Each number is 200 + 40 x the weight over its row's rms, rounded and kept within 0 to 999. Layers, rows and columns count from 0. The size before them is the row's rms in percent of the matrix's.

# k: layer 10 attention key, 128x128, rms 0.128, rows 89-95, columns 0-63
# q: layer 10 attention query, 128x128, rms 0.126, rows 90-95, columns 0-63
# v: layer 10 attention value, 128x128, rms 0.115, rows 64-81, columns 0-63
# o: layer 10 attention output (transposed), 128x128, rms 0.163, rows 64-81, columns 0-63
k89,104,193,180,289,224,129,182,255,167,244,228,265,222,218,155,206,200,215,207,205,144,214,198,216,184,166,233,207,148,160,251,271,172,191,218,203,183,188,213,130,241,259,182,228,185,124,236,215,210,205,218,199,108,226,198,265,154,171,258,169,183,177,199,172,191
q90,093,181,183,266,166,120,172,229,146,201,203,176,233,186,198,166,120,214,175,195,186,173,219,244,220,201,202,134,142,193,144,259,223,257,131,235,166,202,187,254,199,187,235,243,222,200,119,226,222,195,185,219,158,252,227,172,239,149,180,288,203,220,241,178,190
k90,101,270,171,215,206,211,170,168,184,244,170,207,238,163,199,124,169,277,195,173,222,222,221,211,127,294,200,227,215,150,280,290,217,239,297,235,183,177,151,151,185,238,189,198,255,221,188,312,131,207,156,276,221,168,251,201,198,154,236,215,213,213,152,229,181
q91,086,161,181,120,136,203,210,194,155,200,227,225,145,209,242,152,253,175,246,175,219,151,200,195,160,232,248,170,264,194,253,130,246,259,221,138,214,198,167,254,275,150,207,158,181,167,248,178,260,209,227,277,207,230,150,224,224,171,231,160,170,253,196,138,169
k91,086,158,210,243,167,194,234,167,187,151,166,268,259,212,286,210,212,225,207,254,177,162,175,90,213,212,185,213,239,152,167,116,236,151,272,210,212,190,213,238,149,98,148,123,208,158,227,155,205,224,151,213,238,143,232,267,210,242,201,234,232,253,206,162,224
q92,095,212,163,135,180,156,220,203,160,169,143,182,264,215,215,246,238,184,190,227,226,174,183,197,166,242,257,171,230,185,245,138,222,191,172,190,238,147,180,192,237,142,183,138,198,172,116,250,200,186,193,204,253,207,154,197,215,117,99,228,224,217,141,262,227
k92,094,214,166,240,152,225,125,209,139,181,219,254,175,186,152,191,208,274,233,243,187,220,211,203,209,173,213,203,206,229,176,143,261,174,189,184,130,223,187,245,188,152,151,177,174,140,188,240,190,204,176,118,234,148,216,279,230,228,239,187,196,181,207,302,195
q93,092,169,125,160,212,216,184,137,232,204,216,185,158,150,188,237,159,218,230,121,215,244,199,236,246,158,186,199,161,166,133,236,209,237,150,198,228,222,219,208,130,209,188,245,191,190,203,259,200,244,161,136,241,231,145,216,116,145,221,293,221,235,210,205,117
k93,097,174,137,199,179,174,234,181,269,197,192,158,157,217,176,214,183,221,255,184,250,195,217,239,199,170,222,178,84,165,306,231,190,242,133,170,174,213,230,167,133,164,318,207,186,161,225,182,233,213,165,193,236,137,218,217,167,264,141,219,146,193,127,184,167
q94,101,154,164,162,166,264,212,179,137,211,256,200,217,190,188,207,196,200,197,167,209,277,172,203,119,281,206,236,126,199,249,272,182,154,247,210,228,235,190,245,196,205,188,223,179,241,142,183,237,193,198,177,161,154,231,214,187,135,197,222,185,166,179,148,170
k94,099,118,131,252,218,208,196,112,243,204,225,186,261,180,116,173,217,197,198,193,163,230,221,228,202,206,225,219,219,286,225,219,205,153,223,160,239,272,162,151,172,203,245,184,176,179,235,213,230,194,183,149,142,124,181,168,163,146,223,150,155,205,190,201,167
q95,100,165,199,180,256,230,140,183,254,169,171,156,187,216,158,164,168,245,166,201,126,227,159,172,195,250,233,211,210,191,206,280,208,238,240,282,232,230,154,245,155,133,157,227,177,252,140,176,123,206,337,166,147,230,210,245,158,182,137,318,186,222,249,185,198
k95,101,165,181,213,213,120,169,204,212,186,225,126,164,171,252,139,200,221,160,240,96,271,241,198,193,218,217,253,161,212,213,254,201,215,205,207,143,271,204,162,162,216,252,220,248,189,206,259,205,220,249,180,158,175,216,135,219,168,160,201,202,208,220,243,175
v64,098,224,280,157,258,151,248,235,171,188,244,222,151,206,203,249,154,237,164,264,228,51,190,227,250,185,253,210,195,161,182,255,273,251,165,234,202,213,208,171,225,250,224,268,155,150,215,213,198,222,144,197,232,149,193,228,159,162,185,196,173,242,239,151,231
o64,096,197,208,191,147,277,205,180,245,190,195,214,232,151,183,187,194,182,209,173,204,279,258,153,198,204,209,259,172,208,235,192,145,245,276,167,137,198,199,263,219,216,248,184,146,206,146,197,182,238,271,137,268,253,222,161,146,215,199,271,215,111,274,236,252
v65,110,231,232,253,142,230,150,229,220,244,233,189,280,203,225,221,256,200,183,179,218,198,187,239,165,231,171,221,149,236,195,193,165,151,237,194,223,180,174,153,231,227,210,243,180,202,198,216,214,157,115,151,287,243,243,200,153,157,146,198,246,184,193,225,246
o65,100,164,207,146,212,130,182,145,181,175,217,246,217,132,261,262,180,179,170,274,225,179,262,154,195,268,232,137,109,141,228,213,218,228,219,204,205,239,176,233,185,124,232,184,167,132,234,132,130,199,203,212,225,204,189,272,279,226,185,277,144,221,200,214,218
v66,095,163,223,172,213,103,236,182,212,150,178,136,201,155,247,246,230,179,192,188,226,216,197,230,175,190,141,227,265,156,212,215,155,258,266,163,174,207,144,175,224,231,211,208,206,145,164,158,272,170,194,163,272,195,277,228,186,240,142,200,221,138,203,214,240
o66,092,192,212,231,156,216,211,252,210,186,172,210,199,210,255,151,88,161,187,216,169,119,214,229,185,198,212,211,170,119,183,189,203,215,140,217,192,204,211,198,143,177,150,178,205,155,222,216,161,195,222,210,242,275,252,185,204,183,204,240,95,238,155,210,196
v67,100,204,148,197,187,161,185,195,245,224,190,237,213,101,157,236,225,224,173,226,255,223,209,192,234,196,243,120,165,183,206,211,252,219,192,173,136,264,149,180,136,215,212,236,185,169,139,181,195,217,191,250,69,232,197,169,222,232,186,206,253,229,177,210,281
o67,099,172,187,156,195,261,232,183,250,248,194,188,175,228,244,120,242,139,242,214,189,199,181,158,250,192,161,280,165,227,211,253,206,221,281,219,215,152,226,63,194,195,264,132,178,222,175,237,242,199,265,205,242,207,149,239,187,145,222,172,189,267,190,193,192
v68,106,223,172,213,218,206,191,274,170,191,205,232,208,98,190,165,216,202,194,236,180,212,171,239,89,156,199,292,233,202,240,198,264,236,202,170,216,153,273,194,167,182,122,192,226,241,234,295,213,196,204,171,193,204,256,209,191,174,208,206,248,110,182,231,196
o68,103,230,276,202,165,274,214,171,160,132,188,197,200,179,170,215,169,136,182,240,183,239,268,194,204,213,216,149,222,173,145,225,204,189,214,169,207,212,219,126,300,214,229,218,126,78,171,139,112,206,198,168,255,201,147,226,224,191,194,122,192,202,173,195,161
v69,101,194,225,140,250,201,259,292,173,215,194,217,219,172,169,168,242,271,219,228,166,224,141,185,176,197,224,297,234,189,156,216,195,196,271,179,147,193,223,191,174,174,183,171,248,197,194,148,255,196,118,189,162,105,149,189,201,149,143,216,196,122,207,253,164
o69,099,194,240,223,171,205,226,184,246,231,208,289,246,254,178,221,147,155,220,176,161,230,214,187,164,192,222,211,235,194,206,247,183,219,166,250,223,140,186,154,134,141,216,197,191,241,226,159,174,282,251,221,209,166,157,206,196,230,208,112,166,255,149,132,191
v70,099,126,219,220,173,237,203,270,209,288,256,152,190,179,226,144,182,214,232,216,161,208,191,182,139,267,208,179,169,170,269,184,206,124,159,203,222,211,250,198,223,257,236,128,199,166,174,223,195,216,216,178,217,154,173,220,178,211,208,192,196,205,161,232,152
o70,099,261,161,255,204,188,225,159,135,169,139,191,260,224,123,233,150,162,236,200,217,205,153,224,215,73,190,214,189,244,190,170,214,259,232,181,193,229,218,219,248,186,97,247,204,222,108,194,215,257,192,241,164,232,224,146,200,175,229,275,192,246,233,218,138
v71,099,204,207,111,160,168,248,265,207,195,195,208,210,195,150,251,153,171,261,198,169,253,235,176,187,258,211,216,189,167,269,106,137,213,195,201,181,222,185,194,155,240,191,146,253,226,235,314,193,224,227,250,135,210,158,280,231,202,190,208,191,162,138,252,173
o71,094,169,102,202,137,210,162,224,246,181,183,176,230,258,235,235,178,214,203,242,250,224,177,217,181,139,183,206,295,247,202,230,195,171,235,179,211,201,232,81,215,207,210,199,187,141,163,143,181,164,230,175,232,171,215,153,320,248,194,126,246,284,172,104,254
v72,101,208,129,275,212,265,161,237,163,229,217,177,167,178,229,241,235,223,200,252,209,207,186,200,191,182,187,172,173,180,133,198,154,248,175,230,216,239,171,208,125,183,181,179,269,311,245,287,227,231,283,164,233,152,213,184,229,121,204,191,141,183,228,231,229
o72,101,194,211,196,195,229,194,220,184,150,226,160,247,221,145,183,193,151,172,142,174,165,128,291,205,144,274,228,169,213,229,237,246,140,196,136,142,202,252,112,218,227,211,214,198,155,185,133,190,130,205,273,132,166,203,184,181,184,156,211,171,211,153,239,212
v73,097,229,285,216,208,140,197,190,274,144,172,208,212,155,126,214,202,160,227,220,230,241,183,202,215,254,199,250,234,120,189,241,215,265,256,138,158,177,156,169,171,125,188,156,227,201,198,235,239,229,197,134,143,210,187,164,249,169,163,218,184,179,208,220,221
o73,100,207,176,234,254,250,191,185,197,216,178,176,180,116,211,245,200,224,254,212,195,128,122,149,282,209,175,133,168,184,212,167,184,155,153,219,193,145,219,146,277,198,209,113,165,186,253,191,241,246,231,234,265,195,182,212,192,208,253,169,149,183,175,224,181
v74,097,202,211,165,186,151,257,236,279,216,209,205,277,179,148,122,245,149,197,195,174,233,208,232,243,219,198,217,178,238,161,186,252,191,179,181,248,210,106,199,183,138,208,274,209,270,211,137,207,195,216,171,153,208,121,263,233,238,168,199,185,216,159,227,233
o74,095,275,186,275,247,210,180,173,178,235,141,208,232,262,262,192,187,281,206,228,213,183,206,128,130,182,190,221,238,165,209,177,241,240,159,219,191,140,186,132,206,216,208,132,219,201,234,213,181,264,192,267,224,224,199,230,145,242,194,167,220,181,239,167,136
v75,100,251,135,203,182,221,258,207,106,230,244,165,180,191,205,154,200,152,202,217,212,133,266,196,217,153,178,157,246,259,196,188,180,218,134,219,208,156,212,199,234,218,206,247,122,212,225,232,218,218,258,196,116,296,134,261,207,123,245,196,178,257,115,244,207
o75,098,145,228,157,230,219,143,204,204,216,173,119,205,243,192,203,221,258,187,149,189,210,160,175,220,195,211,241,174,185,199,252,140,193,237,225,201,220,191,208,184,287,179,230,197,252,152,188,240,178,182,225,204,128,234,187,175,162,204,190,257,149,299,261,129
v76,104,183,174,196,152,298,244,244,253,176,204,207,214,142,184,265,216,163,187,178,167,272,63,254,89,193,204,218,237,170,184,167,171,121,199,200,205,156,167,212,228,291,250,246,190,259,224,200,177,241,191,198,189,258,191,134,191,212,259,190,183,234,189,227,159
o76,104,257,187,207,220,145,159,169,172,196,183,249,185,211,214,207,229,159,132,149,227,177,184,221,335,154,232,194,199,256,212,209,199,225,199,257,216,230,152,168,269,124,156,206,168,166,177,196,132,147,195,169,206,185,201,234,232,254,122,230,191,239,247,203,213
v77,103,215,258,284,235,185,179,249,158,154,206,147,279,242,265,266,209,198,204,152,189,157,128,220,143,173,190,227,147,123,157,203,180,146,219,245,216,283,162,172,249,209,201,212,191,218,233,176,237,275,181,194,215,230,292,228,186,262,137,183,213,248,176,230,133
o77,101,218,167,183,215,142,189,185,151,206,132,227,236,198,221,186,202,212,180,194,200,173,205,209,259,176,213,137,132,279,194,190,248,250,120,157,234,172,217,289,215,167,159,159,199,130,242,179,150,185,81,178,188,189,199,232,154,127,164,253,194,181,166,176,191
v78,097,155,150,177,188,205,185,204,143,185,206,180,259,114,257,198,238,130,171,193,236,267,204,143,144,205,133,234,174,238,213,239,276,192,162,131,197,173,189,211,192,68,175,213,254,237,226,195,142,257,148,260,170,167,152,160,190,259,201,239,230,160,238,138,179
o78,101,200,188,236,184,145,214,211,231,223,169,227,248,258,143,238,213,193,167,219,247,231,172,256,237,264,223,207,197,174,152,84,228,240,174,194,98,238,149,200,184,195,157,128,200,244,223,240,233,193,207,201,238,190,154,203,190,227,176,142,131,156,135,153,186
v79,100,242,173,130,171,216,127,250,255,190,176,188,159,151,262,227,140,163,187,154,219,219,282,197,220,219,222,187,197,250,204,221,156,255,236,230,200,182,221,192,235,201,185,189,221,287,245,315,196,174,205,179,206,186,255,159,190,245,221,198,153,328,228,220,114
o79,098,239,97,212,230,184,156,233,257,119,220,174,249,265,152,173,191,191,170,245,191,210,189,164,276,258,181,216,208,148,170,197,195,128,214,189,219,224,150,263,199,256,244,201,224,167,188,224,155,208,238,197,136,290,180,225,208,143,258,224,230,146,219,176,227
v80,112,192,196,253,135,246,204,208,292,166,207,199,163,103,179,188,176,204,249,164,195,206,183,184,191,195,185,139,139,252,252,259,112,144,210,196,223,148,152,230,198,190,159,124,247,186,238,156,240,190,194,193,159,198,178,183,214,245,189,210,94,214,209,269,176
o80,118,290,189,241,216,160,174,198,140,204,221,186,167,311,177,211,224,231,144,221,297,120,191,181,236,146,193,259,255,192,140,153,177,233,223,223,169,252,213,226,234,145,203,258,156,143,203,207,168,167,222,259,224,199,187,184,217,222,242,320,222,275,141,172,243
v81,103,188,237,146,248,219,213,172,202,172,178,206,232,211,187,180,185,267,223,205,150,193,144,180,174,205,211,264,187,262,244,215,162,176,192,161,239,218,214,245,135,191,111,218,189,206,212,187,276,210,197,178,286,172,158,233,240,255,291,190,252,147,235,243,152
o81,105,245,212,155,119,167,240,195,112,208,195,221,244,207,188,250,164,220,203,191,133,219,266,252,150,101,150,211,249,225,153,193,162,184,153,245,193,160,226,224,251,137,215,216,250,190,150,168,193,225,170,261,223,154,166,113,188,148,198,276,173,272,195,195,169